From a checkpoint of a small transformer trained on Wikipedia: 5 heads of 64 (1 for keys and values).
Each number is 128 + 32 x the weight over the matrix's rms, rounded and kept within 0 to 255. Layers, rows and columns count from 0. Numbers have three digits each.

# layer 4 MLP up, 832x320, rms 0.135, rows 59-116, columns 160-239
135159085088092125098083086163154125139082149157165192121075138134126089137137162143084105168196125093108153128147063174079140124070146150095125098188156121099159138136067135146134134135107141110159104111105090112109137161124148140210193085
098147056090111111115157123166152150098144109117148165102081112141205157110107110141107043120095131068155166135185154119177119083129105086094104158100111111149070128091216137180122127181097130138159108099113150113076142132115124109110075159
125146108157148170116190121089192115182134161116126104178109106146212117107131073057186101074116077109155120127091170142204114127131097120156130083136119091094073097204183091141107142120136149187126136105137126092135131151132123124087121121
100122112170141126199110113122046193123140087125054089067159190221131152104136161105126201151098102149104103120154083099095167113109147120156096088136136084191146122062106130130128143139098131127159125138129111135142170069162141129110116116
166114126142072139175133117147128093136119138124146167059125130134151185176177108167096179109041159111131168187103135080184111117073138103059156158125111124160085135087120094161106078152152115189125160129099123131143110124102084147091175101
124126093139097149148120125046105118076129098131148142123108128143076129071140155117039119124122152176097175141128107111130104075094114130116077074165059164149105071137160131166096109117119103135093132066159115153132139096164086115119162123
114173124157070078122149121121102139133084136095156092139132176146092094179132088105128096086127157151208107137100163100144160084119096126145072099142119221132131156112202144140118123153153157123140165131120138109161064113194146105147153132
132131106159134167193128134170123181211131118148155162177132167136128139112100202152120123095104183148062148137169155150161199075138160122065174137164159133130141075138118120124105010123114109180136120140173116176112127110083137165158198157
133088145102041139153200096095157077128109112139152163130099117104121074163125081115087118162129136108129111163158130135079140117107109156121134118130095102124125097142122161172172177122137080114137112110116126128105106089150126102181094151
162116100158115073107184134083087133139064121126131107158095144069078051154095163102152130104096060142159098132110114147114140148117126158150167067116077166120157141102147121064154109131095086138107083108099097148199092170147156194118133139
122097190063085038152122120125108119066146116207073114120052162117123143183174055127106121149139121148127118121155152125174142127172133069103143137132136116129136175104154131215158134121156158148143106115167186142125173120092161157129103108
098113130107110132102077030157102160143119139154124152168126123124141077137189126135145150156102074118107072137138135154169121177129110118126123114197107180137185109063167131167059192136129122101117146154116196132175138072114189184111165142
115088097092115173113169134133128165111119127115134122151103117152120170129149169126157092146119100155139125119090120139182139069154132132112054156118171127143091132074062157142155122188091105140079157061139108092131195149184092095118104114
099183115169110091093138134087146093105157109095137124125170116112169102133164109111134151101064117075170123151146100096097093104131189092118156153088106097157075182121116070108128075124142085121174100136127114143111192182062162137135163070
086166133175141181141101079147141058048053106134147159107099079139172146103153160134159123111152115111113090104110101106121151134113094083111113196092171150116132118143170106112116142155147162143188157113095163108070117140131134150085128169
125104129147120119052144177119141089170157181112121110123124152159075137096098112090093144171124142131105098104152127160093156155113133116104137136165131154141142184080096163137135141121100155177169091162089133160097128163104113191174130142
128164146170114150111118131124195125116104049120131153125110148157135075168134122147109110121090098143085164131069104118156178127146128065178136095087089155191121126156080162109163108104134128146119129153152129140124140166129101091172157116
123185169123191139045131147087173118132146092107162177063104093130119125163199124131143091126096164138158112117120152165158129122065073122134121115196154112130171148084189131132165136115119097165171140112091145129134112147235188126160129201
115123138137172105179149084115078204144176124141084170198084122136160144119140132099186080165108133162087151188166113043109068055150086113101160120154122168174137093147165168152108160133138168111169157190119080116135127081140112157138066151
142095151127165130153174140117150157072123165128137198170161159107081176111156130144136113147133102143103109121161130224150126104145147131096159077105107150172107135123155149163078108119110161142109104141177124108175135087140131131134100091
154033132106112122063105088130104086107144130139074119058185089106158168125120162082123115145123132089126170172130121055095153112119160177140168174076182149129096071146136107102147201147133104118195097122125156156101179074098099097169142104
172186140128096132217186133143160172185153166143079145104146154109138117158145124164128136170160140128128128153146121124124157104123139088083128178116165102109201155067177104120164162105158122140153174112117126146146153161160128115125148221
105148133125118128125027101107173112107077160167113101145120106162153126163180193122107105146033139093126170161095176178123154143141149135099143069099173134090091110089176119144149121090117105168067173151139161103105076100169120100138077137
086091136198130111137136066136159135134102133159171123123129086162142127095143114141130154133140141090111106127154117141132102084112127122135130105095108145131110166114170102139098137165101152110099074129144140132140130105078178080143065108
138155130110173106119158043156131109103082148189101148114065126168176108141096175177189105151108151181114105168188151153111091082133076111167149122171135139130105108116104132134184134062150157161197125064125163182141118130159096172096163103
156154110172139091178104107131209113174093108074089060152100176078108133132095128102140065109097157116080092092119166130180166139190150083159129176146152147107116143106155131087142096109136130123142142125119193129105116089146170134165083139
104080123152183091080163165100069151103114079070116064157107170163115033105107114120080141111086116116105120122194129115156160150082115164170108162112108110156059234144103089102096121152093171137146143167123082126133138144175125082125145113
186121101133119070046188115104114134144131174102112162190113112141067132112163142123158121123138108096099159132084132098083135099139116083105149126172111114140073169082171186151089138119153093132170133160126155138112147076194059059092178114
111144144167109106153154124134126140158116087110142095174139095114164148122133106184145180137120070098106096139091114091130167183135118105188138107097148112139088117153066117155157171153100090147125124068113138150060090179099141139116167114
114090178167128073096147149156127160166132195114138095131153136163120124120143085108101083195119109123130145137114145096123168139094092109102160180149146150139127156164091082076199176136069216057170137170127147150087088118122109133130119143
076072127114135068157109175101143141077127140077106183125108126138139151144126123123189137162141162133133103129180135135119143103117123117174124151087124151127131152098115190142134134086144124094158160100087095103132146128129123137121127111
137092180137116091105116146143033146098128134137055077075102178136164118110099156086138146100118160183116114129099130124128154107103126119116088180123129132128115172138100111043087165054176170153098116145141094103124117121180150132150132124
102127122144187121136090141125115138165114108144097097183166151096091083132114168100176073133160196129154175132126134188110204077104140111136154086100112145127110119096076143118150098117137116155103178136128078149113131134150122087192109161
101154133145079124141113113132120105139142137142124187132121075124099121160155133145149188178176130147155188152131075140113137127183121158155185115182136095194148081157078144123154132144109095151140088094135174094078048101191144136095162138
128159152136145094112131140176095173169107139127136096167190181134145133155149156145105188149110147149099154144155099104113125150079094102147161123122134166144156176110072116162112088127151095071088134130084126128098108133116193051129108105
125116111127110119114104153126150108109090124136111116143095125101101124145140159167085110152143187116103087145148132164130162148107043102085087119105147101175105082120146140125186124106126079155126158070129132065096104083158126131080096134
059179151127105111138160163129108137129133069116121206115134142179119111204114122134108149117127155144160133161128108131091120082109117034093136117128080139133110061139087167126136113131159132114133133138141092137144103073209150178092170131
112140210133080156119107159097118066143121062097105115131186193203103116184127159118088132156111150167151100111108133108118158131105166123242141158150103139109114078160102138097084028075143184141105143127111107062166108100068121047211152142
110064113068159149154097170140135126127080093159095177182160129145120128195081098117120135141130160142140077110110143113159128098111118127056139142168163174140125113111113139168167125086105154103090025172158083156126149160113111154141065125
116119071144136110116124137082164164073113163109140125151145116102130083143125081158075136153176069109143183103093192176133105122127140168172120116142113106091179113098055113176142136115107074113073117119164082105131126115124081121126165107
166112117122103186159098126121096111113125251063134126123154097095194079151148181121145125138132124121085080136145128155188124167130161086127104147204063127115119115167111209072185144115176042206165097127102121102147121112168157063123142134
101151110163191067093104102158115081123224133112121140075070074116161091051124186138108180133186184089080143106052140134124134111137174128156146131112157190100084130130074101108133173177087154094096097147109130144142171122184120129174108118
098099070126139122119146141143101128133191144159137110113111104059059125153102081085093138130171131170083133149119119135104151057091112187186067121071083069155158113142114123135091095131137080095080102112129117171145099117104116118154121088
132116164124086135099135167168072132127182141147179108141168159111162078143073158116076102068071105126108172117130144077138169120147131088054179140203167107125165128223121156180130125165058185137152108163135130147096115097108101179150121098
139090128178107103155110164147104113152191152115086225120110149105096171096096117178079039101071139160056061150115138084131082135014129146117121140114129165135150131142124103148086161137118082117088136115103092160152139109065125124095093106
125182178177173129064134121149090171124138145127105123166139138058149161128086105105119168125134153136039063119168121085144147135169180152141076128099106136175073155112134101176128148063131141150092113143104127082147123160126140133095097104
078149142120123160139162187091089157121171102125145123140134144088065082175098170155147101148127097077114124105077184063151120130125118107133131064143124140187117145159151108111088128081102071107106046180141109114159096136168150116105166120
071108125133169107137130122134174144154194118142128103145091115108194106069162114132115091072138042135153146147140168114117158130134076151115116146105145116123134103094088137093140110078121126110116093157104089147132186149074149131069093169
149101163152122114079095110105171082093034113196167156181090187151146083121183141099096132127154182123108131150128117066188125126139075109096097139120105127170157091135141181137140114195111117150112104148086086151089154137131108058166133122
133137133136184123157140149170112163090087112143106123125082075165086128084140101099150101196125100129094122107142151070071137107104087130111121177106188186131125113130099153127153159167118158086091177135119131127157107164115144123096092077
199145144162101113156117130140107135038095113161128178115140140118133087101164178148080156086064212166188157163113144133176160103124146145182089109123117128102116142166139199156080152095059121106065137140130102106145119166139162179157193160
153127117117131189151112061149151159077109100160074132113128137093104121150114125106109094224140160157124088082172139097124096114096116152150139154180110150147112164153173153115129100108067149101070128102106148063122145176184184118083114118
095081133113097168129152116109145144205161110118139140150087213141088080081111075134119196119090091142080133110184048122174098070206113193163147154039088071121153100148151158142125172135071091140108155118111073123165183133090153119070116097
088134084158090094178102178093092138068115118141133102069180119132109104123167153114033137152092138058097132107097081091108132134167127107150166128153204060111135123094130162144109067131191110114125099147103093142156120130192093188165120115
048160146150115174178154119121131119123151170172147155207077159175100142103109135075117132118157164132062119166081146141135150127171088124140150109117133084048092123040142128117165121184127086094183143124121146160153081123182141128119161105
215142160113143166147127161096143111134122165151146150081142139192140192156107089077135123144129118124067120104126139135116082108042095159110115184130120142110106110140172121148146107171148130073144156117151114141172083130086128128038154109
124081159130107172121108153135053127115108134136097113100080129076167143074120131156172067145142116121133125080158150181133090141146127151116102117135114111128125074086111137137162122205137143099091118123111113184166122153162205138106163078
108067189107096153098115142133042136129147146135111110184055154115106077182111085129095143173103154146093121128086117067109144109126136156111136137128166096129065139183111114105124064153148103156081081100110150142108153101142133108130091140
# layer 4 MLP down (transposed), 832x320, rms 0.125, rows 59-116, columns 160-239
143111149111126149134103130131165121097135154100148209086113122133136140167127103148067099112105086099145053148058121115096122124048119119116121155119141152099103124094149155112122173141130178092144145132088093156092081140135097120126080122
041105100192119097068120142108093118154120142098188142138117141089116148096143150129151164205147131089127099172066120110127143164121135161095076116114123132125160137128148110151097155121151113098126094149093091111060136132115147122175158165
100160141113128099112195077063181063160045154066156099141152183111114111090130138061100082127078148185125120166151110081103119087117151118078164173080121135101100127161103121117107190108142128047117144163168052143102096138105135110158135076
159143151129082110143099139183170174129150187089126120119130154136130164127101101137185089142130117161158096143126156087120130137078116156166106147163203076083070131176202096161105106117067132154133113138115148102063191134136106112083156164
120170141128117160139154074106157133171094130146164108112109105129168109101113121115094194103171099114193056139087112116109110119141129097140111109093106149085126081164155142114133109040123146057160151136147098163117091222146054097142133153
117116141116118078125126136127121091083108162107143145144134126093138188107080097155148139111117161153112099093128086116179195130102150189112106143105195099110125105106107165177110164122152179128115064132116101136134140127094108148114126132
127102124082139111134113158160106109081111152134131039119129119154137115126179152209083082132078137096156129100141045139108139133150115146121168131102087162128121102140098096148178118110109115182112164170140088150125156119100094143139130148
144178081113144087102108112085094077048151120093124122057133160166104146099121107166121133082137118086133114125093145106159127097133082117113167114089119171176143115136141072191125117171147184158092132171186155158096141113128093139123135160
140132196187106136152122197123118098102156082131052125073111112123153109136172136128081090128174163065086161149156117143108142131113127136104160106150055151154148153124172124115157126175171185166207120068134130094120137090075065112136148124
162115162120113156161080112177132158131067081158134127213092155117154137159151124125064097165164075171101093095168155160085107148139137135094126136042102106116125134141124113149125187166150096086138106184106115136110118125131124149154172144
157147113177145168118156196103141087158173165124083170153167096075140140147151142123157084142157129118111156119097156073127114124104132198112128116140087084168166123111094139124177119102142113145142141112166162070141124155197162147176130176
163077103111158120134105113136115145136111146101132145122132170164115128115184159138140120135097118120115063197064145168082190075078077139131155177122188173141187124093068114126076153115152105152137145115087169114185089168142168158137134150
091163021102106180136130105197117132124123162210172071175161182184108118111180141152180107148136148093117078122195145149182130125171132102116115169123124128103105123122084164121153092061135117119113090096137159142135146113134112100134089132
119127158070088133108107142091160127135157155095120143198106147106104089128118183070143182137134056123130080095156180130115145085154071169149183145139100115092104128145150072129167165094082150122094169144155128099072113135069121053181109106
175120113119143069132102109111069088101087153173108151126105174088074088185122182115120120162139131133135109128204114131077110153111148164103087168120105122094099127093064169136124048162069123124090111166142125164120123122182150137098162178
167144151132101068101146124114106097149149141083125148125165158139116092126179096126097114120028193111147096209117092146150106131077036169120150161130124195164154165083091133110214150128105104159145083082143127133098091136101106161067181118
086133140104182112121129143124142124117176112084134114089098194187141134161134135169138116061146145103118079095170134225147089126136122164081137112157158156099167084096102139177129114115147142138146235093115130115135069155123144144130136129
138139115131162112052102144124062140132132125107136142098121163114120139126092101147119118148152133121111138093191185167111120174167099121157105151144127174148154084101068126050157136099127182077115127137149078072130137174187090121180125150
163114125150103133133110126127132093091178154087129121104160122145186098131164165153133109121159138142105151117157092169123164139111098141140132111108158125072105078124114220096120142147135071116150119136066104103135128098106173144094153173
144130152083114135138114154168124149088109144097155106072098126177103130129141125137111073052161149102123089173211104153144119146067166174128184119159157167109114118111111095146145146152172141166097160109160147147103121106145104089115090107
134085158137158114161167094189100179115175127136120166085116150114102145124058181082097124123166119153150128069152099156160116161105153127149077153105169178083134085170160099139146080175133099084101108084146119136114079137198097109097115186
184085164118125081125173131092132099133131078077155120110106145158156062121134119133202130117034132176141116174146101128153153129152065147081080111151166161105183163152114092114143100153131153114041136159121145137145068142204069134135097166
085091126188166116148125144131148056100107104171075157155043157096119117119153106153148091048163114083089124136144111155097113159129101101088120095116104231118124160185096117097161151148161190163179133088149178107074092076179055138137144157
165113104201106091139159132119146109157146143167095124132110128108115124127184116138125128107147139199190214143120115124171153134064127131152145088129134101124130099100109148130159125204106133229115164162145092128120152152128180131112195141
154122105171078100180082090183127149089141198138092176102121110120137115129198093111170124156170121154134074113086158147120157103166106132178164149146119071105145138143145187203100147095149141123165083097103133107174119067142144146112128123
111171169205148118078150081103082156117182078172113148139161107076119100160099163085145084141080117099115147192133154142143200152100086199111159121122093076141156130157144157136160152169109029147148135120129099104157123166093173169087199099
130152115113138136126081109161142147106192151096170092136108116083141074117223060099115139108112206107157102091057076136070132114145056128158131125125159117144145111128118129114079105090172072139168127078110115117080105094131170139160116146
178121160132123186154137140164093112201118161170105129100136142113122123123114141120101104156154162088156133102134181129106120090120130171097124101090154184142135142102138173176157179151089193083161092127103130148107126124103099178116094116
083155150141057171112117171126144164145102085148166162107061134081178130110128069161163150132131112131122169185139123144141103212115149130101144078137100129087117103131183137096124124155190070114152042160115095132180122139091124160094078114
114135122101137117128109150125086128150122103167146125129119153129149170125127118136088139089129113158159128143109160127203089180117135096070119162140164113151104071153118124142133185112153095154186086054141149116165135089143151154136130074
099121150113136148129080134147122149144134102115119115115152134164109111151171139098100175125170151216135083062128165109102105086158153167124121105140128019212137115117113153133114090077131154145110160141153206181123038122215094111135139115
136097095097183107179142154120128124168108110176122048106151116164153149175110112071150146167174162128078071092079185143105125112155094168149138149076100115108140127123169125165115118127154070129083119145115148106126161147151146151129074096
121134139124161089156071188135131117217105163148136077136041122109182162153097179144130143187162143118098153173174121123129150123149110107129114154151206095093114112128139153150084121108153099082165156151120072152176138163115151178055081148
087129149133191163075126151113130180110189161093146129105105079122070120069138107077135131154146101132125135073113091168138133114124173155057055120138069096118103137146104096070079095114109109145135121172068140086080131148144055113211138112
120137159154062160126123174145152193115182114109109154094116122124140060114107075154131166099141143141161115178115072175199157127213122075082138161189183121142159128105084092160193161138064158078082156128147189105133147138132104110195128113
114148146126145180112181099135169112123168084100099104136132184172226091144065170083112152097150100176100121084050159112116129121134126152153127130159102125124105134130137072128113154100120108146134156089152085109141118173160104141152123172
146110128143131145104067123145132164101116119083145146106181140126114157085123121134189085115115168135107093101162101142110163160147175094121107228124141112106135118105058131091138180125128093085112170129123107142113113202101130088163118122
178128110117122165091151114094190056179078201162096122117130095062113138138095113078072143094122151152145152093167117157104152130107142148111103164106135144095052113052113135149153129086141144113181094169114117168151052156172075096117131108
064134137151139176102060067128118079116142144139220115087108136114121128128069122130105102147151148116133140123051196111100087141128170153113156175106108086129123089127149129092150226124081110197169103155163083091161155135127186139078125156
136130194115101133131089164134153093151127153153115099166114097132095116164132154070159070061118161081143099116142186104146121103094166120156162160108128098049101161136101143143167084134083118067126130096107091174120161104176116084090063141
107181114136152136131149076104108134130110133164144152102154129124105105084101160158059141130167127151150164074115115124114131173126161118117150136132114098134199071071163060214086136120106076096129134161112114145147136115084157126109118097
146119106105090116115141081159163127118171171100169138112086124120110086155121136158160106167183183111157114059085078157102087123217146121161053119083096132115104163132103157121136029132085177084125134146078113161107076111163126172105149162
197095131099120162106153157168112110128101108101103094150172135113138106165109085130140131161174108097114118173168094109179162127119174126116078172154114148123214130161110129115174107188132144115099127144151071138164070144077108097125114143
101162162140133098127117175115154237121177101164125084122086073167117144116037119173156152134089192102104144158108145135128083116153106219144137124147157131144160101119173092082143109148150126116115083150138074093137087126126141137150133149
136106107071129115152106143106165107118177130179158081134133135140127164141118132137140124145115115118096094189100068128094140161132160066086120131131094134140134150121102143083086112136105143128108188139077112154080135066131109104172118131
122124131127129143097187150175161105140137080105138075115141090127150144157086135093155188158148082092115124077118150142112139180141161136067152125162170073148138130173142185143136059128114092129138143177168154126152160157104161093090103068
133062171180139092130121134164171050098136160112133200183059068103156121083111139095115191181101126148111127162167180154076101146068101194133179176142168168097173146131114107102098087198096127074132095134130125121099078097169143095118096171
072080131137204078141171111103096120143102107165133102110138067157060128119152177134089133104159094025155114147167140089145106089125123148146133111177154144142129149127171159149171125157093099126132086165132130124143172107082145137116103127
105148130091121066055104185130144115168146114109182157099171140082133157167130122062118138131143079120186124111093114134117158076095100147124158080141111123135079100107108151154172168153138143116114107063160124185051120188093119131095081160
084106125122177137123144154118113129177138126132099132145056137092137166152103133126193187110147137100076126147080108177135184148169118138187109167125130167151064173098127095076105095114159170096118080098103131188194126133130046115064089114
149130112180076143124093164138137156108135112152154141168152197119123127070155126083116120095143084101145137112144152092138106118097171151187165165117148106076128120131162046157146170075079116106177083110148156160116115159076174077114073024
123200123138125147153093131146111075177127140142157088110113127143141113138115070088142192126172116114161155147163154138138141133113087101129135166156072165124172166141105088123133159131174127133092212129083205111173122102146158116113097084
124160108137098042181141172165068161136130158147113132166113055155120057088176108123143141138130112157146068193158122164124091123149095143168128155126147133121092069169167109183103106114099176176110107127118133218098086117119083109114110117
180116160135116167156114113161131146150167133147153097137124100185139107138048120168146128062149152089167148170076097174141109040067178066114149095117107071102138155138113187128134158144134129180122110121078202083161108103153148095156137099
075060120146150135140151149083131150096139116131144112110192153105117096141116133103150137140154108072159086156162209080092158145132126146155152065127173118181080106087107158118097070154140153089094142093126134192113164105171115156190140139
130135090157121127114197091116176140155103135075143124144087072169152130117120098184073141123180117103128123087150162174092078141112141071154133069160130144108112132104115133153146106121116120144124127151138164155117139082153140183150113189
120093109030096150144101143100193133094093105146120069072138120117114152151144117140141165139120136180136124140118146125134104088113063117107159088148096090124143087096074123109114121156085126142128114113158214126084089136132156041204189147
103103157044132147118133126120131145154137104070094122109137123132073134154156129114157101115077134161130090096059139070113093154182129156127127159122092144132143127098083138103162088113120177108089128149136150137083162096183063062174082091
# layer 4 MLP gate, 832x320, rms 0.129, rows 60-116, columns 160-239
145157086084125110129116159094140122109153202135075091141106086128178140214122106055160121085108089111102144123157186182114168081115105156112089158103100155167101134140125131137092160116089137162058182125117184079136120140194139090134058195
152112121126148075108124149169126102108157158116092124144068164120102152109174121172098141186141148169186207135167096082105132067172153067106130178156134106136087087098190121073135120075145126146072125092094152193199132127157134103136119129
158162119148163171160151170105142162106141140117067148138116115117148137126102158099133131184180108152164074123121125097121111096104055131190114141090080170149146053124155083151106114178114113162130107117104132086042108193119116113148144125
121123120136165178155125099124137128171173132110099120099139173164126154128119105082122134079119140066109108147120150141170144147046177133076164176085149158087094120136144126127125046107117116134141149085096101138120114114174139090161114163
135132166114126130137110141144154067147113098124135137089074138090163109095104127149131104115099151124135148101148154114143141148111142160106121131135181069149149190129167126066159102140154121139160140168111165130117114094106137108170107105
086080093114176153148090155120109136165169099136116131064122168126140124091102137134119131159110157106121115104154052119095153137172142118146152116160120097108126084115157094175106083101084122108122086137137131069109149127112140140172067107
197167128154116155132103160153141109106186127103085123140079169189151125089137071193122165038100145124183145133129170137123169146108099116106107116128178141156106080176089128185102107117133182216157127101090144064113155086129103189130123169
122170114172138090122063157103147107135094151121129134093094166092172187081093138128179168124117093092124128155159099182080064187133050046142131104118152128100106143099091149120118145117096148123115158133130167115162083130111139116116191128
150149137141132111154106145097109135125159147142107081128061177148163112192125121151198126175147099149063081183147163102131208174119105110084152062140084227140183161139151139151132111152194159076135167177083121136100115173150117106077086136
106112143116168097116136104084085107062126092223151125079123150069060135159169110152135161152142100082085133163147119074086122062175107154165155191085135163098141222142115135122103153079101109151158141164082155124127144125132131065118060112
108137155124118124067107146194148093117076151129110132133103128106118165142149098163090088059169175141120075164130113111122132094159113156089145189085098146150103110107086127084101130138139135094108142109125116136090118145082088140162120125
120187124156108098191114165155153150149136143171140145143132124097119092126179112161088189151108140092170170170113141070133139155133151076132114173154113107140134110147134142144121060132152110172156112152094108148101066136144155122152142131
161196135118059101165127166142151170157110164032149118113210130090120142062123127122144169104126152077086107132197132116097137144166154113112124096111124138172144136203141082165137086114114086174110153090090177123111110149095122106107045123
229165141139062095135135119135111087080080090107098105123103140126108074124165172150090101123098111129095151129192099122144069109156108112113139105109183135102094131099155163188130119114148115093155146112135114164106160160169137144138084137
134073093171127096152090126149107141109149165121104147088152165166133134079055040117106126078119121142129109133146198087143159145134144121127132083135114126105116114133148136140122123143058121127171145113186119137123194132139125157157128079
108101179119148172133168114184101132131133077165186121159107137110111221094107116083130138117110180166179138099107127120141193154070136181157114115175106144095084174085164071064129085110139094190130112101167136183120145088116156101139144172
139107119160148119141042146131128159144117071120146086094180135186124090153106067161131199121168119140141143095112123100122097080130187164130087117142188159155155171139045092135084122083159151130151146151160105119151051073111066119087098115
101152135128104130173104085096072175099072138095150120172093123075123146176146128160109165124077167126127135191094155129098138120112084156147147128130141188166129188108098141103132158116088110104199125083118126086107131062143160147158127088
154124160166192119133110137095098075176148153109201056080169132124134137133087118154146091166084098111126130072078144082100169157139124120149124122126140119096131175114115106137104114161177113094124189123142096117137138201107170141061177108
129147101138150195083082136110148180177070147084114125168134148105137115182133136139160119114146138088122120154111122186122125119112170111166132109130106122166199133155176084155132146152161132115134167162126135162072110123191145112104090120
104131145116168118160105121199142147113165122164144116076105147195103113101130165177147036154093131115122140152142155111076179124139125114140111129095148067097134115157174120150139091148099117138053109144056124145125128146146134132085106124
076105095139121097123063112111097134102138145105162169127157143107109107125121083116144121154153124121142106123119132150090144118125159144134086123080110093088167054152070132168180087111170091081089080169063116130096176116165132149184124093
131155173127170151169112070152143101115105099131179133154151099169146144115138132099095149120119101107106098092129123133134127104131094158129136163125142194095143161069207103115135138122088141087135114136093101103141181039110126084169053126
160096142114097117178078127128090090142086156101121133132143184129150122140119111174202141137159140116095118074101230145118181116160124093171131129198119147155102135152055210133170130085110139152194119080115150078161126191178166133152100129
190191090148066169122127204152109079096203122112121132113129101158118129131089162205160110178178084198073149116134173130013104129148120101133127101147099149165097141138168147145078170201161101085132079116161114100169155144105091139158133171
067119121073157116128144173155089156174125160102125152119107070161127124150121128162131085121123103126168098081119163089110168139155075099126067131151153134166185110187182127154087035120084169109154084134137110147191108108141095082084122145
119143133160140166115178194183110129116145116120168121101144124099171169176064124134147128110186157144115140108144140111057126131093184151102109148140162148091138137104129123127117088112157183079151094125124085134091167159157166125087102114
067117142151168095119125171102144121186092157085182105105098121109154096131085112128105121188113098104068149108151119185097122187123114100132078166150101146124127200103118087110127112120104125147198158077122123083117134111144167116089066160
172117142133071105105114127128155183137144184164112150157110093158125036137158105144126124136119079099171137167136145117093158149103099165116130135093096073173170233120147166090158145137127148071166139153120151169117141156114099157136110124
193064137188127207119119117097123117162146106124179142119077121171140154124101166139127093121100112182109110097160110161134102154102170088138110117142152114146128159153122167123137131152052179081163127105191159176097157092125112112141139116
113134189147181147077129135092137132117129092072125113111174148127111130166122096066137160053073127132145091107130172122131148091097101058101131169129086170123108140114154159139168117149162134133153139180160194089169082084114105104194113113
134074144139126150089138089112134113084169114099110176138114109133154077119156134083109087100164128151135129140111118155139075159123234096154104150114069148113175081111060148117110064108091132101125118160175202140113139083128094076119120124
162147151121147122180109073128147147091105125192120138138139209107157135187087174101156161131123141123193097166151166171172107178115152116153152170023174145138151179138112120135073168154126120164153155078143102119076127139072105078094120096
084092157119149142129150097112129102132124123103158138127170136127119074099149111131092163161153111093141091162133174136149099109158144171192115165103167110155144087154152117153096131073158136110170118116137099108031127148134170102109058090
162168133160105094142114107105132177119169144125141158099088183129148096135129152069144156121154148062153101125168111130112111110121102198161145111137144164085151196127143144120103152119179147165105130157135166132139186148124093089161119079
158131159055180076106151116173192155116120160107099112153127157128143144139164163108105157109172149128113109108141123131141079196111082128130154127125132141150120172157170110154099125100156141147190124161117115089098146102116138088092078115
138096120104056154099115130177125163157140047127098209095156157122123066176140127015087121173131149149180137116148125085172100108150151076197161131143113122165160063070137121107164182130129188086147148085090155091198088105123102080119113128
100177102073169088115063133163069137137185173163132084102129172114024087149091163101137078117116142130143084112115170088115173150072152143059111140179112146132068088107100111119163066115167144052157150112109115099152089109053086127110075140
176127060129128195061126069169127153084123159132164131094159093120166200147093118142080119152101175117098176157098142169191102194098102134162092109095144128080152100162094152088107190128140111133169044088116155203157132113138160165069162138
184102152100093205166107147093067117107122252054129116150145087086169063164164195130156141150117117134090103152154142138173113173121160114150082145220090140114112105190121236091150144120181057201184106130104138122133132102174150063136191132
095141153150170135135196212094132134092142136153156074209107130092135166106115125143151149131150119138119099155145129175140125175119115102125120148134102132128143123099155129139114156145124128137131139177094114140116126135086056083191116138
100112087127148104095129121101178145105145181170105143124056108152134192127137108076144146158159153164141141120140123136117132097093172106160148198113122163146158146107121140150110127139090155055119080116115121098135128110079126089139149133
156089129141142125120079117113128085119121123108080108085099119150151079132198121113132174195160138096149111137169140179138151141081142066183114115224097121129137108116151126107163118202168145169121131099141092151080176105119160103106083173
187070143105219146120120114132081082118190165175115218132175093115073145098116094075124113128178133041148168141135076137059119177057115159135149094133080090060104098115102112081062105197106135135118155116128139128085057176104132137161100113
111114134138156151135112118149097183161106108139133144128107140068141118120133119123081146137184099174099073130133167110151102198099159122059108115143092135137114121125129093144114103097103141139114095157107085104082188150164169169092085102
184172129111141167102139124102096158209159133127084080122143137180128141105123199122148125135142116126135111108079099148138115122153143109202144117109127114164161101129147131123120121094121170130198182135100114129128149181101110170136173156
134121083212091119166148150116233092121124102084092145155125168124167114145098157129133158119139111174118099138156107152093138082156079153158096106127136120104097150084132054171128186144142137143130111109104073170142112162141101142146146144
123123117115163140130174170119182111112162154091090097139189144133136177132149083199096181165111162173120141104149206192152131120133176149170152142150085117172116118073185134114158040110133122120156117117171161083087132144123119162140145125
137186064128119125134137159112124131054157121164163111161156132125111090085143110087120042154134145070115129105146191118093142138150089090017151162089130115065139197157088131072051133139161152115187130093134095146115110097115102107056121159
043198116149093113130123031149147134050169124069115091149111102130125104155178156192151123083146156130079142221153092157071121164167160125084117105096130168216207137127125146131168115167143162112126239080117163160157087101106115138128139182
095158114075153131132115208122052092102118175137126140100094170175156145091086083098133118124143125160131085100122078203178112118056126119110126134173112122177143177079149151107107140186121114086160099109200160072107135076062096121160146126
146132150139140104152107038116110072069125104159092155117153153097133156073197162154117052107117187128180133122118147154168101124103119105159180118158162123151126141142081148162118132058079193081161132092153168104153183208143129115133150076
116103147168077145165153163140154133162098048106137147104186126158114159105117103217127095130094106128129129099108166159102088137096082114074133135133077122176094091079132166142193132084155130098085108176097146114134130114108073093167203083
157109126185145099145168075188136147146134117173154076154118144118141102111100143147104144126099158109103138181142159105000162157163098114146203166137156109111074157029117136184125100094136131062146144097121146152117141091117126117101089110
154099146147084112207117107106130172136124099152084090088177118088134215124158078090066036132215180094131113152154103090209155064138117178195115123102085126091123171120116135115088121166233074107134164147174119178095151089110138082073075125
141128089139072129108133107025133102070134111135107141154107151131146108088166117139112161148128184089107112130110124111106144079095151159101135187221070100185171098095078152119114107105153137134171128142085157121125213137106080181182104108
121112142109138120103180146084065139133157163139139081157102122101052103175131138193080164142172148149083122122070121109130116088144102102164092143114176106131101149170151140103165102158100092155117054142077173112178150124154133142131172103